config = dict(
    attn_scale=0.152,
    optimizer='adamw',
    schedule='wsd',
)
Each number is 128 + 24 x the weight over its row's rms, rounded and kept within 0 to 255. Layers, rows and columns count from 0. Numbers have three digits each. The size before them is the row's rms in percent of the matrix's.

# down: layer 4 MLP down (transposed), 2048x512, rms 0.0645, rows 1579-1591, columns 0-255
# up: layer 4 MLP up, 2048x512, rms 0.0681, rows 1580-1591, columns 0-255
down1579 099:095123131157116177107153132121126141128145150099140126153149114140124135144090118123110137108132150125165114145129133098146111093119115122109120090127109118154127166115095145108074161114127123092148095120107134123109156154109144131136136122127103107144124140145132121101105107125119128130117124124119109128105152126147143156120098098155153117109118107116140118095148153130147151116109139083116125071141121114143147131126060137091142098155101120135175150127123129007125116094119148133114097119053101086171094100184143169128137128172143131037123123129157123126113126110126087140060113138108156135118125134117118116135179103147142102112175110139110137160082159095122111127140121119087156154138136177110124128130176080164110114114189153153151116162093141137140123109111148
up1580 108:156151120110155150093099126096127127156112116145139154130126094160109138112095170160095107076118172107084100148145102178158095106175100152151128122149097124115115124155116148100126108136158128104099112133103142160105133163150109168145140078131177102131068125103147126114148110150125139118166113145176123148121111124127155097145118115151132124100130116106120149136184113108134082155105156110185134105125165126098150130116161131153114188102132129123123104099127128096112155135121134115131154130101122152114150106125139116150136114144152121129145130138104115152167118148135149119134145113151133099114116108129100122148128158135160097129131144139095141143162125125091085142155121156091093174095157088152125141148141096155139107082111126126098120109147154115166125097114125
down1580 108:122138105143102085149078140088089095105133109094146120123152118156085145157114145118129111158150131113129112131144101142105107129105084114156114102094121078127172177097183122147169081087109161078153099097105141118114144147166076079122129105124100119093129158138114131082159133124125103134091114146126144131101141113142136112096166111138138129142087144131136136123132120124123126123085137108148138135123143127127120144103125132104161085133148137087127138099108116133116151141123150134121144062135133117115164138127099119112126117168128158118153105142157139139129154129122146097096113109112126140112142134108146123150098123137198137127146100128158130074120138111155111110140127124137080138103162121145104157137139139145137108138168132135118098144126144136135143151144124
up1581 101:128126120065116171083180117167179107100151134120144136104156162124122136171138166133089074125146103127156101093073095159158133141127169117121155138095103140133107126152133111130123161162122153081139087108161142106114125105090147142124141103129129117123132092051125124108174150109143136105130144107132109153144110133128139183164125147110127145120153105139139129124131089112136082161130099105178127160127154145170121119145118064136107119141139108128118124143110185160177131123151103109144104113131138117140129148109114095164151075127123122110136180118147152159138173109113144137114157100151175087132133116113120106139144107112136135152107085114103088114154108098062131121165152109128122086084114104127146136157110151082133073157115158129141123121091128124151121094152142
down1581 103:133142120148138168133152114156136131119135107098128100130096093136144137170110117129135112115119101121152150088142128147106154148103098141144127135114124122101121115090146121118187136135174152149144133100113154162119099116140152142104132125133122126104118127150152157154106136130073123119128092132117128111117109138136125152079138128079115147177146108111134133146123134121106095106127101127135132097132125084134099155178122136126105094108142156093110129095145136155143135120108119102133097122098110146132183130159143107122147139107109130134116137149113177131120157153151144120113098143140128138141146114134141144086105100130130136172123104129100066143132133102158171167157111142137067089128094129154160145169099085111154131111135128163157126109126136068095092130155069
up1582 043:115114129114167111146125150142150138191123096170150115140110122128114142137123105163129150108109143141122160145125133159152133123164117125133177126115118145109136154149157130163108097142101115094134141159127099145111119082123130168139116109095138158113078163157137136126132098130171121119116177136148154164168114143176118130164130126171156085080133107103119142094145118140127136148093141133110122137150153166158104109166120136140132126155174135133141106148185129106137161142097108143192078121149100135150125161113132101162078135092128121154119134171097127128137134150126151115150146130097128196147131116133151116117132143147125139109164122126102152145132147102198153104167060106115168164102143085130120127088080130109128116088082141102109136130148097121104131108121142
down1582 030:106137116180085122135100128122141217147113172122101110124082125103131114105097083090110130178057161092169121126146112150141129131121179084088109105111113118128148117089138109113102171093110121140123087111127107154136101110088119144072121086157159115168128101100154108129132134116120156078101102152130102123083125116129130111105130119145138121153143108151167114142132158135157125127123107124092123130123105131161128097128083102102094130115148110110109148176135155092134081125148130122117110121108124106122131104163123138141170097152147094140117148097159143122101144126116118115135126115159119130096132138114160142115129133125143116133136109118126119120169127093128113125084192110135119101152105148150124105140095110135137160149161144151152137100173165137149134128131107
up1583 087:070141110146118115104122141127133127156083101136155117131128161150068169131118172108136090102143114155101127109137095153134095119134105094139133113130091126125133189122137144131139127131093158160173169166118146142140090134091131099132103085143095119117132099132145145152101160113139144118140131168142124104178144150155093129121068108143169096122146143137121141087113103133165071155106097103112094138128102111156167143142133131123109110182136112163114140080137135125139175150043125153148095115108141135136177151132135078149114163095106111106156129130141140123097120129132110149184093154137148112118116115165107120094115115160104137097108106098101169161109067095136124107158160103109108145124142095119127123136121131139107128085138137133133104145149116150138108086108126
down1583 099:146125147118143080131106109102070169126103112068142183156097073104145122126169146116131125125142149165143117155113097111154132160111124162132151185133103105161154106111138137100121157159141106124149149101117159140134090149118178118137131116145137144105120147184153107124130122086110124124125117161167114129117159081137183109147146123144129160134108137132153150153102139123125152125102135098102087157142133124129120134113137099154105131147131130141116083099149145146178094136157146067123109150156096118106100110139142117095191088119109144122079102088096116094120157098086111182128089145115108153132139148136117084186084132129126113104139118124132117156128143131116117107111100129121086141133078174128127140153131147119136092111146106122169129123168126140141133114134128
up1584 084:152123170124104142086134130122140124147123136151174139107125157092093154106146124182095131113092116103103165055144141125153150127121158096146131150154108097107116102151136145130110123106103113162114098118131090136108146142129092103162116094122121162130132105110147139127131181149125161111112157135115131140130156116127176137113169110125140123108146123101126112096142130125119127149113125097151156144132161173104132146097106134160095098080139133136130156159117152106104149101063137157120100126111107124159107133120148088129077120096123129113131146162133131147086115148132146109111128107155108095142102118118174126090121122114124139146148156136054095135142133119156133126178117115134189168116114093124141109129105111114171142138112168118125162140155113143076150111142129
down1584 087:148144146156123171094153109092143151114138143138107138128144112118143110129106134086133133126144154164140132184152120115115116133166150145106140136128138152137149073120103166104082144126122145094122126133107145125126116104131119149073115133135084098086139142143124154148080149104094101116075143161161130136128156113118145128162140121136100145117157089138111165144111106107142155097132134094160131124134093116124158104163146117106148135148171115112143100132124129117096078132116146133123121140143111124080070111136174144076152134133161093127135108118102142128114157126108119156129116166111057140102111145142122166134132134176179100141127110079116133156127139143135109091146113121099095097112124137141119181105099155143120114152159134143122124124125118147114115188157100
up1585 101:162129110133158137171118130136148100171135150128140180098181141127124131128154123162083141100098097074132159129155164127096174108140085099155092151091120150127108165106136140129124119100117131127093125122133090122107110192166135141150110126119158118109122147160161130115163143120108106088149176096141126123132185102158132128111112154126130123119123124086149123094153074116108117118070107138164120071118143127105106125133152107114091137146159087132092129132156128130139117156128123121113111099117109093139108112112098091130097131125122085110144119173120106131154177111113163161110176145096142133077122158125121121108096131133098129121142168159095135201129089133103100139124100120127109110115140101125161162126167099086109113129118121129133139168132123129101108099135190
down1585 102:140153126127118113125133136103156121192105136153118128126138132134132108113100147087134121112168149108111118155115129120110141104110119094113098139116134156066121127127124116139131095104120117110123131147094134144124128115136111151145105171128113059098138124150167121110177104161113131125107138164143124094099134122170129115095139136132163125125125137131134167169082106120105128132154096154153130067120111149150087105172143094143124100145146173115120114110155114120124074160122124106137069157149119117151122108156161121141113141131127128117089123127118141123143117129170145134090154156138144079084159131089118104141130108116093120082152130130129171138106153107129124119118123112140131136090120103162132128108157116094112136143128078145141089137162109164116158131132147
up1586 100:112183106095093102121131154146106125115115087119120125117121127109159144127096117106124132146100139121124104089147123144174128127147122153142136088116112125147184132078141135155126134066127099147121154131106142142141111180149144097108124116122160140105135124134146161104134130102115151099143147116138183148114109127140140175165129161132175120103155127164094144105136134090131148163108126087133132123126145131139116157117127133179121108065155087113168137171119107161137140112126157092154124141135148120123140147085168109108140083059110123143124153128121162096103108167143127161121128090164106128142102108132130134129112106128155125116159171114077142164103103134115108152135120095144156112163159120154139127116127132100099104122120184112153151087112141158114102137097110
down1586 101:139167094147118122152103099121096110140129178165109134123057152139131174139100126169160113118150118146126140114184144134131096121113081123123101093117167174113148123102140127154142116145136106121123137076118159154170126129127092171148130150115123185131120152122130133142096153132147096125113127140153144188161115116110121075110152134066138123150151115157101124154121118119182190132114104118101146147121158126106086114105132153110124147127131118158154135145143139112124140105157156122139133158100166097150116126117164137125133091064123081101120119166093118156125125104133099173125133118164121146120098156166124135132123072159109121119160099167099109147098153099136100128104134148138124123122097115153149149151121114110126135155145123145139113107124141150133098146116058
up1587 111:146149127083123148119162140158158079121116152110108101120152135069143119089164135133130149178112156098102157141101096129154117105136171155159129164132168123113134150152103111126127113137173134121113116175124151133142169104111104145113146126102136122101120135106159120121135133115148137107152136138167146088116137144090135106141128141142147128075103063128168083094182077153141145170127102113125122087158128133129128085143096097115133188142084140159147150114130130095120143113163162126128141104101148127138106126088092121111134090147145113143178149139170111137125141135150115183125092138132152151128149127118146169118131125135100128120129178139103133091139140133096132186151118085115164099116103097125121112108119134156125096132119103125127162134125127140131106144154153
down1587 107:090109112118094138115096137120131115134096183093116069129112147103153130127161153116134128171126133128093138127136081193164169111100137122144114145089144125111122060106120093140127082068141131150126145139139099145139111102130143142148156151139122135150112167125081133165126144127146116134167127146119134070168184131113152103196120127122146122135142111134126118100172112160109150119139129136127114156122110152124111103119155130145161177149137145145126140095113134108083141100161154067141145114127091147156108119099120089094095099140145160103155160137115170135079144126138094135118146162145152132122156114187101098143130102135134109112131154118148091089109156121121127115140125117114147163125128162120083181108118123120108105091145114098115070108131109143128072125106111
up1588 100:123096142126164144137093098134105119130112120106131136108113145152089133102112135148135112101109110141138136139155121138136143123131117146182138104129119103117096146131128100105135075149127123142102114114074130104124106139140166116150112157119162104131121135132107137122131103086097132135137100118140134122162109141119112120131183135112108111074108101074162129145125118115116098130099118104150142109131128098161099160159130104148141138088146107146099132170136156129152136123141118133138107119151102135123137183108131137151058069112134116110142148120126100105120117129168074159103100097143153113146097108140127136072119130152122158167084167102140114158103120095165182067140123085126140098134130123152125120179101121118109121095112094120153132143111122153117171132102115
down1588 100:101157085170169137127109056162138138114098169136115117154139142134106106132166132116142134106170122141123144160157128121152115102121098172113070088107072104115153119102121111160154137120153084120066142137112145140141115125089137101163142124135138110124124141123119128128173136119098184126123102086091096106163125126124134124064113108078132110129098115121119134176108123127144094110121154131132105114117118125135125072110098128128149090165178089125145106097129149147119133121157173127085135136175130133087102174144129144139146120163133089140117132134127132112111114107154088145114157113103105137122154124141126109107103128172127136131091139129141188122110165083140144114104162137164153161150124157122099127124141141143112097132151116138176129108109158140106147151099116
up1589 102:155124099097138125142136119174146151099105141095144111113161117134117164147101135139154120134160127096131119098074118151091087130129080130175118094129116132094132106173120156122110157136156129141148107092144084136129109118163098125097116153115120085123094120123156123121158107127134069136149112114078164161136135112092103118081133141169114132116122138089141150144155112141131125162151130133120141143130122085125131160107160089135114139152127089124138140090193136104108118144124095085119101173109136142155185161082176086136095120138145135120161109136135121145113129113129129148103124135151129130164164125146144114115113099126152101115102113101131158143168080126155143139118101121149124109115151114120105127105118095133116118095085141149139125128131150147128086129131145
down1589 099:144164110099119104120118128135124134133108104087169159100131122162133111136128107139157152175144091109140109100089132107113080152127163132157140096092149133119094116142089132123142102088136155136149148125148110136106127128147103167083084146151074123135108120152166132161119102134126138135121157148122163135103115157099105104169112178186135143074133171092136108147129095076153157141170134124129122126154125116160124122083143114111110168149109092066135103096121130100091122171156111106158142122119121117113152133115147128086113123103148112126135084135105162113125145112113132152117145104153113128158139131130140111117157117105143119162134089125172100111136132123126133134117100095137141166115122102136130096132103116118139191140163095148114079108118118128131129153124132
up1590 106:147146122122127181080159141103150127168152121158145130126141149163134127122132119113161164131103083145154103092100100147143135105159069174121187146084147136070122132138141114120125093143101172125103155125181125130153110116126123122087128115103113153105116161123111113177132123094130143126158096102126134137160132144161140136125107075151167116118137145119132102133157132105111091123122117175139135107107138093185162104131157159139083154163163122125101125125122154125144107109087096129166116121176199118127109115108078150121089100121127141083127096111120119159069146154153114119124119071099104148140135135105150119140118125130140119154138140142115121133136124122146119129162110067086127108122109133101126127126067116115151116140155126139111117088126121179154137089145103
down1590 107:148123145082146118115144113152090141143146124101131135136108176127158124146185131135149141109146104135137120121115125094141156129113105120085150173106129139112131100154133131102149141127114105167108143170123142100142125129132117140091132130167098166105139153118149090158125113157103102135160136170093087132121112121156099128120126143108158111152172195136097123129149136129117141171113125103075150098097137088094132119120100195128173139129140120109142100133151138153128135132147134151163147126132143133084127136119128144091142097143112107121157135136132122124170123136169153168134143100108133134116138120135095163127175138151147088131116097116140094070154178081157056124141163122107135112143139126107155095130134177151158160120103110127148125107120135109160115118136157
up1591 091:140127163128134092128126143153123099105105182190133121109080138148162146145153105110136102120124145143153104116105110133112099146125105103117145143143137150080132112143136166139156161191147098107122176139160098118158082165124180113103100142136105183134128121120129096117125111095136119122116132149134162111162133103121123141133149112163175126117133113097115135121137129151130106145144127140103094161116109110099115130122167148151153135193108064118137169131145154107099146135114106125099104132135126131125123137130105117152141119150153142153129124166124138112154113147112103163099091128127162163148145089149134200142137123137138145139088150130097170129171136119157103129148124075103117142122171142076123106120122136156135129126122147108127178167160105177106096123106135
down1591 090:145132156101145147094122110087153129092121158123125145146084111122071156153112073113091130125118156125153104108140131153102084167140107123133128094119138154163206137124092151162189171139098103211115146144153108137136093154140150112088118146109076107095155130113136106108121103120150111146131129106148134143128189112166118158120154114141171137133118099132139116140115124125143139143104103125153103110153125157127171102113155155139089141170055133119121172149141142079155098157128125139122137136112115120128138114111138131118136098167131138159103153149106122129101107128093119105130097082116150151125104117133148203112163172111139148127096100145153169125140149131130163151121150123067117160170128107086110134113139112110112119116144115139117135147149101147108173153082121